From a checkpoint of a small transformer trained on Wikipedia: 2 heads of 64, a variant of Muon for these matrices.
Each number is 500 + 25 x the weight over its row's rms, rounded and kept within 0 to 999. Layers, rows and columns count from 0. Numbers have three digits each. The size before them is the row's rms in percent of the matrix's.

# k: layer 3 attention key, 128x128, rms 0.106, rows 110-120, columns 0-127
# q: layer 3 attention query, 128x128, rms 0.102, rows 111-120, columns 0-127
k110 096:480504506507505522553518470504522516487506492511520512463487496475527507513538495444491487523469519463480484518543503465495505456487501482486489461450504420529477503497518553522527485500536484529547521517504528485500503490488521546492466490503500472526481535555517528452516511550460478489487527468507490530441481503508527521513525491473498503513480524506484490500504466485494491483476
q111 101:485515456536527501541487508475516483525510530503512472517489472483504529478525516501450514511483520483525460487531513512487508512488468477516496508511496451526481462551498483474532516500539512495518493479492487479485539445547479539483509521446469504483523516480503493475528529473495499444540491560458491516533526536517465503530450494493496529475487528505541475476481494516518497507486
k111 105:551477508512488551489521499551561478502532459468486533487512498528536520499450503520475508451486487471478497497518504515525520500474510461499459469519548473571502483514456521481504503492488481473452534560498548504505498490481480435483502479528493508497473522503521506466503486515512492503500482510504504515562494491508481489507500483527508513487486501503500486479494440509483514492506
q112 097:542501571466504513485500500520512489452503514475501513506533480478494513474492477505498461518501535524512497517511489517478478484457538496554444530481531487503490467509492544498501458468541494472487509530488473501519477503464503509502515525524456510491504493500470543478464508508466535471479505514464491472469557464477503523458469537523500504530551509518523512532484486495517516475526
k112 111:486514483498511486474500491508524508469505522520481520499501462557536475479509512463453464518490477491471477528527435459497509559454521495486488472538528518519470527522532548520478470499524498467529519528522506500503509466469503479535526491456485494477507536519479548496486462439513521494502559529507522496484472499511492490493510484497517502506518510504463502542477516468506531495486
q113 110:499487511491503484522465507466487553514527486524495481481484513529491515491482469485497459534524524487521481433488494514467477452478473501477523514490482518495500547493534496477535489529531515490522520535538489478531530509481491464521502513449524534542482475538490484491528555522490488448502533522463491507449484490523491549501498511527510480544488495498476540477495491504472476455489
k113 103:461496497511464506509495455467508503505494513499470453519480512487496493490505501513498459450475495456528547485514497481508554527531497510493450494476506504524510484429475524484521483532519511515506518481523562495489502456495526546501497490487494523534527538524514523493533527471533471505514536510485492503505514550529478485519491472529484501489546471527524507448479536489500474500451
q114 118:494507496486520485501465545512528483500503481480543518476481478523525530499489526465522498520495491509521469479525500488504519495532462457534468448480535466494511475518486519547549467505525517524524528520464498501526454450474450477493515493523484473464500535491484517524486498494515493465508475449497503517523522464492513499504490541503549533516544473533482488487535512492505529508441
k114 101:486499511491497528502476491515520473459509535503490549457471540516485488470500532506464518547529499475470507506528525489541451441509496514538491445526491507497484508552533512501457521501457449509485499504507476483488476497496506496471523523455488529495476510508497512525491490506556484494503497481479490527509467515536543532491472485536515519504473458485551547489491484460503493490520
q115 114:510484462504511485503502475553497450492475526511514502490507504528506525504484478533515511493499493496482478503520527482478516524529496473466501467499530509504487463502460543548537487464506509542541541492497534505519464502567470482490497487482454490512503508498498544528498466471477463540533455477519488465534490492529516509487480510454558551514494482486522479522455526504495472519490
k115 101:537491515488499484502496510497491531519479557495517493504485525453459502490564489523510504484454491496502507522518494453475520510548495507545469506546492505479505517474493500530494441552466513486495492482559488531498526507514480487490526514473495557496506497537550473506487502522501457475510453483482485498551471477494513477477471499473515491471564513498498513506495481487503463539487
q116 106:482486473510495514503507484480538493521509545512508480499503503477518468468508491538521464476495559470522487496500465431471467529498540491462498492470442519552510525511493519488501526522502522530493513517566537503476501476529460506507441450520503477490470465492482541474476486498558493479498499513540501487519521499517506496503485484515494511507553506454507510503520521490521496490522
k116 118:506548509511501529468463479478502499560509528529463492512514497505514492488482520473536489510487481472514464510474493485492505489484467531524497542517509537464515547481502511487521524497509494524503455543532544511488477524458476499520496528463513502500462503550453496496521520484464528450535477512514488481447515484514479512439491505519487498474450486551488470500513523492522492463525
q117 110:485513504505502502487503461512512491499508517534512504501469548505508454518509492468468509513530505506497550488535472490516519471485527486484549522471494460495460508502495517479441499516515490449503494539505478533444530509470535482522527557509523492499510536508478496495454534453544530533461474502503524483532484529437463485484505521529495502501485477493542468481495500510520496474525
k117 107:480513479449509460506510511464501501517484504500474502513520486498507498488520522486530545501517507518516518516533488443468490526474519575520493505518422472526493535511541466528504501525480507557520488462527456535500547486492518523520491486483506529503453497512508490524496510507492502511450451491482504519472476477539508469469485498455457505508510524491503483498543505483463490518498
q118 121:552526480496493466522530538528469483516537516541499499531444468485499548476512488500498461517511499458512497471436494537494542504513489496547500497518508496551496482530496493502447500515522509489510546505469494479460530452505502523510516492516463511494496497490511499537515513493473510467508531509512482462530494473496504505503546485497531469501499544488524521457447473459476507485484
k118 110:515482478488475484474513498482493519483506482504496520522470455523524486492489502489499514448463517524523522506519499514498524451461493497505533505515488579499486515467524492500538540499454482497502488494480535476483520540483445520509557482518494530480491484503491485498524509516471460524510458519522504532533458527519492482476527517472458503513465585485536518526473494506474507509481
q119 121:484505525508488566496479527526483528497505467474529512519471511530502492465445495497444492481525497536509495456439498446489506483511507517503500541496514503528555514505488468465502496528494497514494467543515482485460500486518491473461516527509496533486475482528500507505494470499488534478473513534439512442528482467464531528492512520520509498522492524469515532512503459514470508518521
k119 116:517513423497522483487507470534510546486495537550507485494479495520542509462480505449497511478500520506497517471484501515490461527528521538502521521532487514507489531488491472469485470452514548503471520490524518521470489502541507489485478532473481498508523504493491505473480532437535499507502502540522482461532532506491513456486531496531481511433461510519495543491519464503505507483490
q120 120:441494524510462482491506475520488470502571518445495492486490474503487520483515509444512489497532447468530531482492484483524482523494539481523532475526517523455538471490538534513504493541459490504467517485501479471528453505497523511501448490549512509454502499494503507506534481487514485509526499507505511510538513519482478507529458488524478509486519486523498529518509519475567508516511
k120 122:507521498478481461511491462478512519508514520457488506450469508486528448488457531459487496477521460494496532490513507490509495547544525483540479498523487467487490506509458529525490472521503508451500528500494534496483512507526502521504476442496482494496500488493542502423504547510541533539447488534493506559507530511486509513505472531522491510518518523466484511500502502487475532488478